Weights of a small transformer language model.
Architecture: RMSNorm before each block, rotary positions, no biases in attention or MLP, untied embeddings, capped logits.
Training: a variant of Muon for these matrices, 277M tokens, 8466 steps.
Each number is 128 + 32 x the weight over its row's rms, rounded and kept within 0 to 255. Layers, rows and columns count from 0. Numbers have three digits each. The size before them is the row's rms in percent of the matrix's.

# layer 11 MLP down, 160x320, rms 0.0403, rows 0-159, columns 160-239
097:109161117151105132160103104093104106155145132044139169118162108114115076182090145128091136128085165127102175235156094156186057098129134202076110129129129126134059115117145152104136140149118177176108119144103127142149159142153091132095096129
092:148098133117134158041164112063064132101133077127093109172161100120136112121134094094076180105144179119127206113138136063115170100113117175123126096113141043131130150099147094102070100139105025157169155162137107142107138115171116131124180158
112:161197147134144106112102140100136076089128153080082131152127124089168111185164137153127103137143126136115141134118113128146133096168120162138089106122180147129111163174188154120102108113096132158162137101128128186100096130145120189142132092
095:172124119135099171093080109104191159196153097079096067110105152117141133135148149087136143118166110175109178218076130140118140116153197103112146153108152159168136104118136110110070075169129112148108115140111123131120107169073137179137104127
097:059135152145101092120122116123115178072130139231108118129140078143078178139100174153154078116099171120090091123073108152077117092099090131086131064161126079165076111138124166147086185137086167085032098165059079134102122101095145119074216176
101:151101100103136094134134108155136086106125119102140101091160126130088100113096120135120147115120116089092129124102131167129140133082104158081179167087179137159057116159135125146133117177068102159203152114133136136152079119094152124180146150
103:091096130144113082170098106116117152147076116116149129156146134155110100125109123094179107138130157062134185103141116098211118134117141194135168179157083106101148127118174125080175112098130100108056141087122119103095166124111179084142079105
089:166111135153144140123102111168096109138129127105125122142193113142105149166175170187219138193114107109212167121175172177138172129161039175114152091110129122170129118043103172154115132144147125089026090124128113141110122112120131076135125104
111:115107136130113130122153107077163114163093059102144080168142096092153197113087111135135123118085089158171153155151129125132154096068133128189116099130154129169100118101079129104039116128148136105157114080224140121152096202142047133136116118
095:067079108107188178192081090157162110154038139103144169148138078141130095120134120069145120142122106073106156155120097131150058161195197175107119142143172099121133129173054129113093103144116119156101078105104149145087120125123143085121119052
092:137176108150095158193114134131160125089135150132059118059100094148123150154167155114108105183084107179108153109151171143138108133132205117089154077133089074101125156141108148151150104164169103085110180127115175084182139179112150121055122133
114:127109139108142105085146097163084153126135101161143105099133147097167082060178132141147090125134136086092148111077111116105146190083172159161159039107069096159058135073123084148131107161147121086126125147134087112112158075093129144121076098
100:123160148055154130071093070148100159113152126147121127111089056128157145151119125175138148137124142120182164127133165113132072090091101137083162126169110161142104155130114183101127164125129124105133153126127159123126139191073115118099137143
094:158157174125150044123134098149168122074143119095112120099113096156125107126156138145146101146103183123141091081162125165130125091144160119123146151112183157145211113090147128134123137135055114106141107076115095059136145129131090142155115145
088:176115145111175066066140199093087145165098128080175146185116193160110128156161090108136154135055127127125219182124139122183120152175090129156124225097199149182071167126117116112127096065161093131100127117090136156100170089152129113131084112
087:094145141120160174150200140178152182108158122133132151114083135087117075122124128162128131096145120147089162104134117139130151131150104103200090235145110103119135114127090113139081090125156090108127066130132198107099110119069097090106128116
097:131098121148152136164158141081146090102088138109097116152080168131113156145113103166156089143076092102110198111135169215136111130097103135111115160154099151130102148138158093139102079159129181057107141119120105129223156155201063142148133151
112:156101096120115128148145116125127148186155128203102132146118126077159118106125112095059106083110087084135070070134141130106145126115122100143115091118146133149146097126152130162104118140168177128112112183140110153088116175090097144170164093
136:118114174164189142079130144167151093125158153121114083200119086097136151141163127106174134111156151131109124140112139117095123121041123145122160113034162126233150095100108090072127104190160100120116118166104107156111139076181129110154173110
101:140114177195135182142133137126117109117157097145100129162118140131132081078112139114105172155139138133115107132135129179162178105172108057149160141116192129128187145173126176129165106147140208092156160092142165095112127100095118118082095163
112:110149095183164155085154086122131152138132131096114142123116092219112133157151091079087122133178136112110117072140174139115145157097130145089067121101147132075126112151118161156172087143118122123105175067073103094115121113103103073157147161
096:085154101123161121169117093117114117179090098086130076125080085105107152139160094152146143157144116129143151133106143170153088130117127080171094125127105171086073112134058124090104128087136083178094147178076129070131158142095107095105078113
092:099101133178116091130095102180122158096109128131109168146127084152104154089153145002128170141133096122113210116083122093098094136116148120099112080125135063127151080116109165138092080148050167159189115077165157114064127134101140146094152143
094:177134130101126091131107168175141142127133153143136179096154153143153169131156197167197116135095152151158115177092115150135106137158137104116073124179095091097150065086068108143111133123178123094100091113138137072203087131162137066073114138
097:154143112104095184194107160100123134102159143124161155093071084166136112120087151131155124122090086146138062152143109133187092145089151114152099130093124133098126097089222158126108115130106113130082107100149134174100130122105125119155119112
099:104101093192121168111152139092178116104114119144108147169129124148082102166182199101069107156102096134117102106178116161133037111122114124150140098119129172169136115219096128174096077162134144084105125131181060164143102100169166163163053111
099:176092107055156133157168089156122130084155091144099153161108109127142130105152135086080202117178106152126150144125134126093162137151134109149112147149132089198108052147106104122107113161095113171132103090120169151153157173111115142127142103
099:149120148167124105128112124141090129133064086152114102142092138098147128100079101085145114166135166111135072134125123109139145174121088116207156199116150170105154117138169085085155131149111064087131125120101115109131092114103178083068106064
096:108162123127141114163173137137101118158158082095121087126080143134135131110147106108106114088097089077183159135147154115140102120129106087175133137140127100118103190169160078116127121170086063121105199063163071164144071152143163117166033105
107:142139167139146153175104077076161092187096159074125099127164143178171089151103198136118174108087068101128175141111136122146057123149087155160133120169079083170205124096129140158102184129099089171009090159156087102146158179149140150087114092
181:144173175087153033057151111131153137126156103142101101188166092101079131149149185135152092117112176166170105108105127139065202127135164142091100106122130133164156118130161134065168126090168137144149163125123120164064083099163156114105084157
096:125145081104164139179099096173169109117176098174091141065107097144110120117192068089109097117129116102127146088128150146091087184142128103143106069151094113172102115086120141199113067073162102192108093153182125089177137184100159153150090098
096:165145211088107118108116107129148094125114113134113148148102073174120187122139174191112096056081081124068141089094126107127189150162144126174130199158169140084140136144083077146150139069097088084174115107057160105125144145093169078164144155
090:207138115063178062115107109158174110127132128117125131082094195140093127156071108115127163174155089074130140166167120073115131141069154114124211100115167119132099119177132155107105148119097138085098173127132095131150117107171151120150160188
097:135187078145158110099102137082165130190142126109064122164117092114155132153140115132101161091139109164132143081082121167092111146117147120092085148112121125126116145106079053189054127122089160169152111135177069181069129160153104148113156182
094:137136136053156159111188136193108128171117120142108111159145135122102089072144153061092183138108187135149144158169132108138153118118166128134137102121152197112160084137129176121171132139102162155104125124129089112174096131168076176082116090
101:138139098148181137161120118151100115125108132126136182178175171198128124126095116085200175112140140132124128097150114130139111110123091117165133065130178185151102109095075090116079090115129113122180124121118119091146149116123120113145136110
097:107111128118114120109062082134080082084153120136069137124120125115131178127134139062133096192094117128128071128125144124100101206131132085064114199168146091156104077153114112123158142108124144124072137141143134112099186105168128155093102121
116:153105120151183082125151102142177100160073098035128098097138115125118141137095108083135127157112122091136143141137100144155095148132184114171140134220111116183093156102075096180145150122167130129154128154111180129145108138118100076125115123
092:139096067083079156143157096090141128092101133161097126129106097201093084145144139159133161131157071112146144110178126154136138121140079202106115148146146086128076196121127081083110121144117082154199039131078044063162105119133141184085143101
099:153022117203160178147107087141072125075135158119129109196123143158136117121177218102120147085138170134161126106186133137113187145067024131081147091134056076169118173105091164136084139138144135081121098141167079093145121101125121104119130133
105:091119175163144164131132179152119124138100149065127130058146164108122145120142122140090086124171126128126098172154097121200093085107101151083126110099068129049140142154100125161138157134092168168165143096071138122185102122136132124105060060
095:122119178105113111127084108135103115128149106084149149088107043102110129123147176084102133111091145139104150083178103154094124115120176107131148149131111139131113180117140095131137149116111152102086142120130105158141134125120112159082151155
102:127151117110143108083171125097137107095107125108069127171158122127155177086134139121120101221152133142134125109124117113130094084127187188081137136159083177107140096087133117084192106107054076127175111103214118080079077146152166086136216140
096:161104089138080159148081146141095088083120036108121126129119151112097117133111154090114092123155042115115137136128112123139092154107135127123132127175114149084140129140160165113117185099148105096058139161145121061170117114121082112107176151
099:159136149127141173151163152172123071181121130104162142127134168163152108124112138199126121148116113130089133098152169144122123081159185090143095161111117143099086113114136090145164123134131121163146106115153150134095103114139091127144114080
099:130130091085158096072168155106141111152122120138119143109126181148122212124091124149130170103152120164144093159107086088127050158183147098164135116133130048174144096082145103182106132156189112185158084113175131144101118152102117102136130072
090:176146100056156096086163115128079097125071139148139137084125152133086105172115159172101118188149095101121119131181121175132071077158063095121154118125115146153123172170115173065093147126140069125125128136150139209165159109161149173114088186
097:101146139145093128118124182217144135129142165132146151116123095178152070128098168030124064130114155153106140094190161064126194169129147093160137123146052111082135113147077171086155105136064087149141129142148144150118092121097154095179161137
088:129118121114119111127072106081102072115168165114148131147108109119132129100126117135177107122129095139112130143124094085185018142134129171154097131103105143085123114164121133174059160122130116099143167160160050048158177175124099149092148167
102:141181114075145216117098157105129128105157130130149122151162153151074135142147101171127181117153105149093141091117152148076129157129168110136146190153139120130114165129081134143058090130182105137178136105164119092079066144141106125147080146
096:146122103143131156143100127167092163150090139119104195174184143179095122122150112157109071148122162142090093126162142172137081075135102086152117099170083141120185182116100122132118102123134126052092151110110202115157158136143165118147167108
113:158129115181122105078141072120084144119117186157192161121119129178130114133104090131099117168152165083085093153154144120147132094163084172166138107108112117117119165104104110107109172140137133133079103130114125146135145074097154127098150110
098:118097179109140122093152172058112117154112198100129096132067123083109110172115115148166123076176119111136119135198117188106091152121128147143081140159096137117126187159096116133115151179120092111210164091137139123189085169192080104134115103
096:062183139127103150170082181058104123091170120162122109099132176143101101138099117104156080127117157146131148116138149140095146100120145184233161174114178113100108225120089133113179087069116123150170128167083139170122173111107144132109153116
112:138059166167114057101108089136149101151084121139109097134145159164156105181149128204094109098069158154071138141138186117120151109160119175119172090120111155171098137100096195109123124102145177136120159096140148166121149154122173169056143112
102:107134083132126104150167153108140163134138085137147176204175139130095124140148173116128153161157232147128164113185138156135149202143109158075162115140092141147147134122123123135112222100116121096112183101090147170133144127109124180142107085
083:118074132119138117136116151093136135130105104155102128064124087119078176125133155136118113149093114158159097176176150131098086086166156107161119167159110107091073163142155128078183117076177181172178112077143120080102161141125070161097114069
102:190141141128115114139157158196136127124113185076120091087147141122173155089148079141089101119068123154166123091135091109164104043099175110069127182142097110114182117118077182119096124119123067123102083156104169128138081135170111126165145102
104:135116113161091100128073131146105118155168181170193109137105111088139118120164174118143186136129086160133087112102128147157116139098139130173158144119153148163066102179141152110074122136133075108182128091091117149116103160114125205151093160
099:122103164160096159147124176185177110118136141099125085128167112121160129085100167137140135095144106163151127107140096157093154130072178098118129159115139148149102171141112154100093144167123111084175081119080094111131125119095138119175105133
110:119103117122102112142114095206109196156172141182168124074126124114105115101111146169083143122168156131113103168101179123119173066183105094167146159145128120132138100144187155097147099120127142182125176121177081138137166141084201142103131143
095:150101129075122104109142124097146101104148138154085110128046084137152130141050109124109137096131121147117097110163154128078174095131125179121134135163157156117044130127153165112099112078166155087123128116124073179165111107177129102126125123
110:151144146191123138148160119049139111166154124154102089147093174143086213130132121141155153148117161150142165150154077133170086101155106134136117082177133119123130174164117152065134107107099134085140175097142069109098120206111077082121129180
099:110076142107113164143141090156115158076072130160127097146096135112066141190138145063209143130172127097122164117070132111127147077113121110186120119124205115096092113136149121185074122097117102133111136134110108108088104174117127195104096113
089:033088124163121119146169142193122136185157163128133120137139113113115086141135108133117138086117161104129125078127145130123099118162125126125126131195114152116096128121161113133145126094155168120129188093145204139174105126092084159116180129
094:084158217200132099182183088135170090132104148118101126142170131168200142136109098131122117168123110119126132130130183089109084170116134144184119080146074139078174108095100176100066149062143109128106074134130122110090094136120121197135155108
104:148164145128132158111084140143159107157076117078106138088131134160190107134136098075112114151096126099149152162123077163143059126128108120051114140125109163101113158096183120150142135137134146121096111121095118195119126088147093145133093142
100:143156190030165158186111126097126120119126047141170154170159136163133111132114101147116148146119131131126117134091101107116164085098182178069165133074140081149167139096138145137077192160143128107072091155102140124142149207132126169107132089
090:113155207126133170136087097121088129154176135050083153156171151159057150109131151119148108064123112137155128138155167086134126133081159135161111144163130134135158219127070143164167125142156129104173115122189092186151101109095141129087124153
094:169166164054146128124148114146064116045155130100074140163179146163159131102090136116172134142083105163108140175124136136137090129162150122115139143127107101109180122155160174168140104131107110111090170163121165118054149128171158097109118145
100:126201107107112121112154138137070133113131141127093089107070141073145152106075156193109155126123166127147120079147075146109150132167086120141135099066172130159164137113099115118128157150083124117155110121116147079118152098133124099125107125
106:117054104127141100086098176137124129188169150156099132102167125089120204143182091088116155058105132147071137056134089104114107164151149136128158116064097152180096208146099114137121080153172115115136150162119117120138106108161125080070133167
107:148108117168173137149159140188140143144081136148122145089151102079094115172180090144188161189152130150134140092135093149114124231113146111110095181104104094135098144137140076125163126145142105206102169179180094143105165069128125085107136149
090:115112148098094097193169108141114076128144129134110076135133101080137127135087062091141111122175141178131080153116127180128059112095119085108104117172158127129161123138109139146118070095177106155122148174132116119129116148101080163122153114
098:117096113095063142144119131127135191074157113182162147153106115134140093106116092169191158115147163110071144094150122068163138152081107145145135137098134109146103084143093151145098152073142128154173134141128083098101081118085138128124143157
093:117144131079102124127123131117105105076067151128125138120175153166153083143156126085088110135125173097071093188128156160177107177127095142122128112132116144195132114109128101148110097110128065141150153140108085113125182151117117163141152117
100:129144091080066139138093115174136116129124115099066174095126102160191123124106130110157177195157173115112100117140084168156132135091180127117154127123104111157048147081120102102155097074132056087108151108140069120065168138125137107158187107
107:138115121121118101093128075134128143153137139172148075187188168190143112140090111075164116121141192108124145147118105118123100106200061119123118145118166115113137170136148120110106167119124085095068113141130106164198146186140207135140100098
094:107135192075145077137175140111139171137127079084126182052134069155151141091204127108127171084168084193129129168134077136120151147102143111092095139127112117171163150152124145127170171105088113138127106078079070153122155127076168149130089124
097:098172163168148135126114094105134131148120154128156105070104113090232111168160071134109167085084158116136171148100119099129188187181206142162121172108095183121096157076113163089120102154139163142200081143153162148133122124134087140046136130
101:112138109069098145128161117058146122110133103123117183123142121112150099179137143176165120111105154079103116161076134093134156115106132113081136169115121041144169120106087124167087182167056108102110127108104057117097192176085182128156120122
104:204123099118171182104143077142143175117111134069136097054144136141067117102153119125125074093137120159097157136107124103145132156117171086161138061107197106173125160148102156120105091171111116078193082151152095134082095160139134164108151120
100:146102093140112094099099153117138139144097160102151166173118165091126111137160162103140154113111182120147153073058185131120119124173117138121119106090148102079175130135101153081168089116091134149120100173132149157105106200125117108148201156
088:150132135141131144222117130173113174113091126126204078130109194155161157135075139151173098169098143126201137100184171199190110081142148068112154160138118131147074099110173134105096098107114092133132086130128190162150117169141113087206102163
102:117165136132134071066120168103180122142140140160117044132125125090167059091113149106140105163133128095150176108154099112125095091117149181173167150110147140111151155122081100133153070051139176140092137080120119143132150149109137146104072093
094:143172131119172142100213118109113194075061088121153163154107105146144127164134111131122118067144142133125119106166227092111143177144115146142143146090160207097105100156134133108134102119120141145061112127085136140082141147112117127181101142
101:068218072154114143099114131093145102108125083115061155110134092113081127113092126133132136118182141117115225182135123164096171192103123104115102111142112111096057143040126084156105086107076130140110130139094139138086131144045113131158101146
141:132098119131112113164066142103111150116209152140127127167117117142111159228148130129111117130105154152117129091051157117134185098161178130135113125120082159103145168116136160121142092097163083109135155094078152185068074138134058142114082105
103:135142169130131131117125092146134104152133131159116094142104132109168103181080144066026131051133109105184139141128104128107112136160090139130152119185117160114103129105121181157152162123166139131145135103142156122130060080156129130128131161
092:129128143081073116135108120151187195124143089139088168114088054121092139128125132046079108102104079115164068212160117173075097160103088123100173063172177110193121148123062135152156072130187087123158136101125154132088182096112139114091189111
097:185112053207153159080106143137104085184075116154118089131092162111191149109108143150170152171099076122146181180178097153176105101087118039092123116143102133125106166168145079087161113174128121152144122149172163100179107154194109125133145145
105:154129147105135186187091139130127133176134161196103088185137108088176111107146138130112117131131096141154120047157196168115091084119123115132161132136212115121131151123167127190176120111163140140205091158095209186130106111147134153183129082
093:112113154192182147140112122133116168140106126134134158092098109129118084165100130166128178167096089149139134082149146129160162121137066110157145164090154115105133115161213108119109063103134130112091104096175164116096129096101142153143107169
101:132087193103106115180167147189155102132110133104078104162147122173199122126114165099121129141066142132138103128127216151180118162126166100146145155147097128147087107138169163085192071126125046119161136160157098117154100180148102152171065087
101:172172134114148153139129107132095144109083131088109143112156127145104127123201126135108117131128123089054130144137156143161157123105089179098097133119123033118076118073126121147167116169132129129169123123091106148188129084168145071109097130
100:091104117154130077110062114154151112134136110117154045149145075097120129122188123122103161114159152174114102165150216131152101118083083102152106108173161101149126097126064105137126154136103133118207133114110168042149132140103188087101131093
090:126143104121129114166124169182129143172103125156114112131103143127170077130079175105157195134133186112143139139116049089161162149104134112130132066153156110138147187114134160144134089144125159137133099153124135156082130120172167146110110185
097:009103069135128154102109133070190109136061102104128099132159077135109106188194121158110090147089146033119134142174120127122114146099164035073159169160160121148133146136081117135137156131155056149153078106128064142110109110121115117119123098
108:138108155118151142113114124105088099156164137102101118148109130131077115089208152126173110120141082185138130075168148083160092158166131084157102137158192133116138109116102138144166152242153144102121131129107130109171111125138126160142168105
098:127182150147109093141102138147100133137111130147075106097149145108139112067055164098112175049040112127129136152111162106119170128181082142164138178093086153111095105141105156146121097105135137180136087143154175159127140140103091132137118070
095:101153132196062135154075148130151097102126118165076160144162192150128166099126144067141152090096157104152070100129136071169111149129095092122133125151163181167206184120102114180109085186178087167072104138128129119077109122122138144089101093
099:101080144134188138166139137224131149117119134116126091108121211143133133146144091115172117111138147118114101146187100111158075159142146099192160125135190160128167131083171154108104131151099155094111018137182089141132128131166072063160117106
092:134091107127220150132134118140134115153122061089112147125199102170029120157111077178087179061116131139102137133164147141117101171077125144123111168115181150117185150114139115141101099109166128164118156167102129144192149076151171109095139152
101:184124221152161096143140123092124118110153097121090210153081053164069083136135110185144128120174103132125092137147124121119105098176142105136156150148113090177161129127120118175193057126160109119148114171115133106088126087082115101150061166
103:087128121093131108129094131130098113114095089129165105079114093092148152136097113081194139099070122144134123124105116118106134145102165121104097193099118116131146171113092111112119101178121124160069062119191126187130119073169169074136089168
104:119193169130143114119151153173110147107147163152127172161113129127148172153137125136129182117086117150177110114126058144093119113159127095142123094087170106162132181157118122125140120210091153113129194138115134156138131119097087190139170126
088:160101113088198175137151067140107131083156146128114073115124059144098169131136142171090088180156101117143115100144120121194188120133123138103088079137118159079071144149108151086104114117136100146099118143121147148101098132143126118180147158
096:115135101155110148186137112146125125133091144108116153061110126171183133157123088184188184130129113078137187179150150122176123129099143131110116121110043220163116071167145162149153055163148121122128093102109113191123174139131102131139090173
104:105128169121129191140096083126077128109152099114131115140181152088080178096129154095117131088136163179096104166142214114093078120167110156163118178144194079135169135171097179150142183196103099109093171098080173165110149156102072127140131062
100:114159184115142110102165110073171120135150176110118166173114139106096157140068128156122107095109139114100181062137096138184128088102118142086155156150150101183124116141115146094128150111171143102166106167127145126089098138176036202088147204
094:075111132170129197131085134124169102170145124151149119147080134135188193153141126136111116168118143077159127093081118135113107079087113136133159101146081122100105076125116115168095174136117174138095121081060146095101130094179154176169145159
095:089088106147171099106126138130123122114170166163117153169122189099080147102126154107115115124126119159128092118120171082092122122129125125117162132173143123126170093106177137236128036161111094125139102169160131060077112108135120180138126114
100:140123185142146097132168122143138163088143101097158163043087078154114104147104112124161141123116121115153139093141120144076180113170133033108117068153132142139118110080106128094202155063092140105155171119073181170136111118079105109132147095
100:103142123108084179122153110120156093145137133154179178114120122105120091088077114177109166128126103118130147080111141176142146142092130166143130140142122102119080140071161083150147137124073108171102115098173158101140110093086118139086150102
093:144160138079131140132100139149116137182109063054165175165153099115188095091095075144143181153130148126194164119147158122119129134149122133149134088120188134122130058111145161122126142106136077107094116119052108134134140197081091074125168165
103:187105146106133137100114106181131131168123157136121148079134127106144138107094144051137116176110099107145107129133158121120109098133152139143101109133183174122078152133100160106148142048116193123110146164177109137105086129120120152088122106
096:133088137106124096117118159121071125114111126131115104065154131125126159111169084156163080139133184046106086139098196181161091167191089143138143141125100103135106124168106150072145114173156145106171215150164142130097156194178130114125117159
097:203126120097136157162071146152178149131124103118141137064188192143139126082079105138150092132153162164079120132152122121105141179182122118192125139078143095139127165133118164171146141120202114137084047112153153167129135124077132129079080085
080:155098194140155151148144136116159086130116182062083105117125089086139103140164143104111105167110087098075146174132164132200164134078150068139095126084131085117164175136138136084121105182135155127145105113150098108139084170152116218155138091
091:076086129144086135121137092123078131164089104166123105151086067139089144073086159124142142116136159169108146096164123090133206141124065085118118075097116143135137105122134126094140089129123128086141083127165093141110144067148134125116081193
096:161134127182098122189122117139105104159162162145144180122129184146133101101156080069146106151077110108057135145151095070128135120170145178146168103064099140128077127105135146160099210145164169153106147092124153105194139159190128099099101136
099:100075153153129168140150134132135163073186125139107121114108168086105099135113126126136125079148129124156131121097104122123101140116127142102158129092113147120134175104151132101158105141118163082117108121109060118120085111117130123111109134
094:125166102182128108175127144079091131095138159202087162133105138108169131124196097086133123085121128138111101088114112126106151155152132084166172093142072087129090099105121180178085152111107184096085115134143159149122168098117125184164110104
086:137132131134158108141191148154102127121136109110112106086132118095154146161167051161153089099097140162166181126031119135114120147139146150094128126122119086088137113070139131168129133123172173099175100160089160080109133125091090156154163105
094:139121150147108155103171167177177138127116108163112103111194093185134088131116132127133142175097216163133123098106177186187104178170139149128132184138219111086090136172158167123084109094133136127121158079128116086072142151087123190151155080
100:135113049117110181154106141130135125126103075130127113163152150161116121148135168175122096103156130143112172149174072062068103132164136130089158165117142095100133117118150137120053133130106116088116092145134129158102106131109150158113216142
098:070168066158150141064118139139121138162122160134109148095110098104211036150104124146171162095169127080108218085113120082128096122153100154145139200103141073129168079254119143156093082138130079129113133143196133087163082097169068152123087138
097:135157174149078095077082099123130145049207105117175148084092086081065174061103143095118115106135172122074136149103141154122146123160079101120115124092133118132147123067249094121069127109151129147130137133173115133123165099213105161085160171
099:153123213166187101104113126132129094181119110163097175172130141126181117187106151135196108175167136103167081121143096099049135199107125126116100158135098165122105189117083130114154137093122169135106097134133136128143090147159111098127177118
097:087216074094171140111142144134183129154150161083149126154173222132113122142100133122125160097147093092113139159160093093128147166139123131187080083179159153123144130134161141165154119129142104140176132140121104113149120138101145127204117189
100:080155109094156114103106138099116166091140080119087131075087146117120137163169131100133142163195082152107131166095128051173139107148154162105152120182166158138149143132096118201124174153151166121077135099131100085132125120104134140122142125
106:138102089143147138145212108061170066087103126124082213130152121184133114122174084154131135064184073176089105167168187164109098106115170157107144168113123127095141098072134095161100067082165092154102067197130163124148135125098137080177116121
107:072152154139128173109093128086147168060189178110101117136124073113078133072125100191094094093112106062162175160087169131104096149167147154112092134096119124167141140152117040146133164174090084117121120100129133141105067102106125137150182120
125:116212146188154111148102095132105090124159194078126111072150104135156171145090080118125155135146174162154142143120107153144123084106143146169109218100200072072128084122128094115158088171158098125141069124109162077089108123098121082106196166
107:120177077171130163145115132161144134083197163187039125109190117128124117138115089122149119139131104100075121086130104119087120114060111150181110102203138120130125133066083150171082126153080140123158111128029170135131150063120089153084149080
104:135141117164154143111157090090132070197141104117150089170118123160107131152159140138114125144149124132119121148119127081176130180102115158104082060166135109114173119074099111088113128130080078082148057098147137128162151173159215205095150131
095:151130133119129160156146162118073119145126145141099157109111100160178177120102124142145144179133115119094062130108095051110176096161183138147100130144092117071087088091127125113119176123099138123128134104098097073162164134154186105230159116
102:110105125144141135082122118135097123129088121132115119185148098196131111106133053120085158100177149090091133149207131195111099090128078130116122080109138112153154128118133151105161116155153146198080145113155171168085156183136142136123161115
097:112115182113137129103123146110132118099129089121128123081088089196152091178156144133106155148090156099118115074165175113144112160110114127157089132151159134110145091124115187119113147149104125118157204086052139116038106148147164142114218123
096:081116116129124115138118082136067119106096138101161124067100127171073117100084155209163146161129149168160158170159169139114134089171097124165138109102150111144167197122148108116159138110130179096158119176074155153180164090129135117114086075
094:150147136177164193170095162112133048142175156119101126126151210116144129132134161067124057141131083132138065126159080131139135230115124086163091159161187150166131138104110169125142162122125125121134093111044075177153066128129111090157173100
099:120119139122148141161136152154091128129144098073166136139142154190091121159081131116188186177136083080128189167150147117170096150135145136115084181136182122144088125162102125125182158149079158196118113117102126108085160146097111160176107166
092:134106156172086084142163131181140089157141108149177107162162120128137171124071153158177157187063107132108106123093181124140146091099188216187171117059129072137167112123136121092103079107158090133093121165120140141150141044177065126079174162
106:112144052061226107126123141184147074146107147072138133121136157109139111173133152132125109134078163122177106105150061172205138158133168118125177147129144102106063111169152134144155074141179123099168109076074095105134096101107123060158142147
110:097104133102086092118177081150143130169195126155116123129040115104115064096163128137134077139163111087129097180162143123041121136128119123120202148164159157138165088141187150081099134126156093133144128100133151152119123137051149069066173126
092:148123091126156190143113138164169136135115105105126127137130179199109122122075059118112149177156172131126170117112151117162146077137152126106160036084127151173114141142141155143167127115169055120125092083102140138144109102129118130097119102
100:186141147143160168129164163171129073083099124139120128079068105144164131118174156104132156169161153069144093131121131136105126165159177146133134135114164194178189153099200135118126181133091163113119142075182135161114111124128181122162144164
097:104138135101146140137122170110109092102146181153121103110117105097140135103136119185202152118116155123121094143138111099136170133142165153117081081179117151147178139071136153143175118109157163069096094197175148110123153143187093137112139118
087:125144113139142174123186128068115139117168141133090142129143161119157125109118079142173047138095154125157084090147119144108093078121110080141125103153140124132115129119137116148075095145171140092099089133139143086176127146155103111115086093
098:145108141123097140129136131139097101184142167142179087094069125113108129160050109148143125161094108084103183135104087122151123119132156097164149096078120142108173151133142089069150126129111093163134199151115138079124127142154122161111187059
098:209124150096119114113167099153197129112123108085090129131118109135113140131153068081105090142149053121110178136099164076077173114118155132088154085136178104088154119157121122151122105113087081162123198107150231114117073123110110159109110100
109:140091140160139156069085091144157119082086097181082087172110054151123107128090143108149120136155150092118112135113093168080166118190112181113100136129126093086153083089089134147148159188092159101157129057125185161111152071095175146158176094
093:155131189148100085110154108217106139144148081133111132088121161102161143148144121119136116136134167117134153159148150128140104104092063146127128106089155146122139055091169136148142169122136131155136191060129133160108137135108157121136183072
094:138066135168106080148129160123182121103144116152137080115086104147123125151122151171091158164083176171107089156175172159096150156155106122136150134117144084126137085149141134145125203065130198146153162150154148184169088179144044125122124069
092:127104156108125158144134167116154122100133064118122090158183088195108191122057139155158145126126056124165136091073093126155071113142111152118126185136121156173137139177088100098126157109134164128086165102126092109134093151133207181156099126
094:157109168066097154113102073159130136100129083174130131086117081068146083100113098148196145175166104087090149102105157113147135130127129131152132053123196134087059130130199126129155133120164111076211139144190165147146146127135106168104181124
102:103163073109083132156119064157117132129098092167171117186169114109127150132187127111109059066133126145157157121145104097109157112117118160143148057144143139157122130092165110144125166114142120062168165138072103132144166096129171097108139105
095:148080067144124118110175175177139136150092111130089097133149116090111073178169152109116105145128119105195138128162135136129120106061130120126184158078117147142085112165151192105100156095102120155125107132148164146091183106137122163138159161
099:112071078130144152142131203163178105140136170088151101178078127087185143096166121126119103130097147076168136127099182160160163137102106174167119168116069108146107134130099046086146158126169168085157107172118092167154137136130188073191137113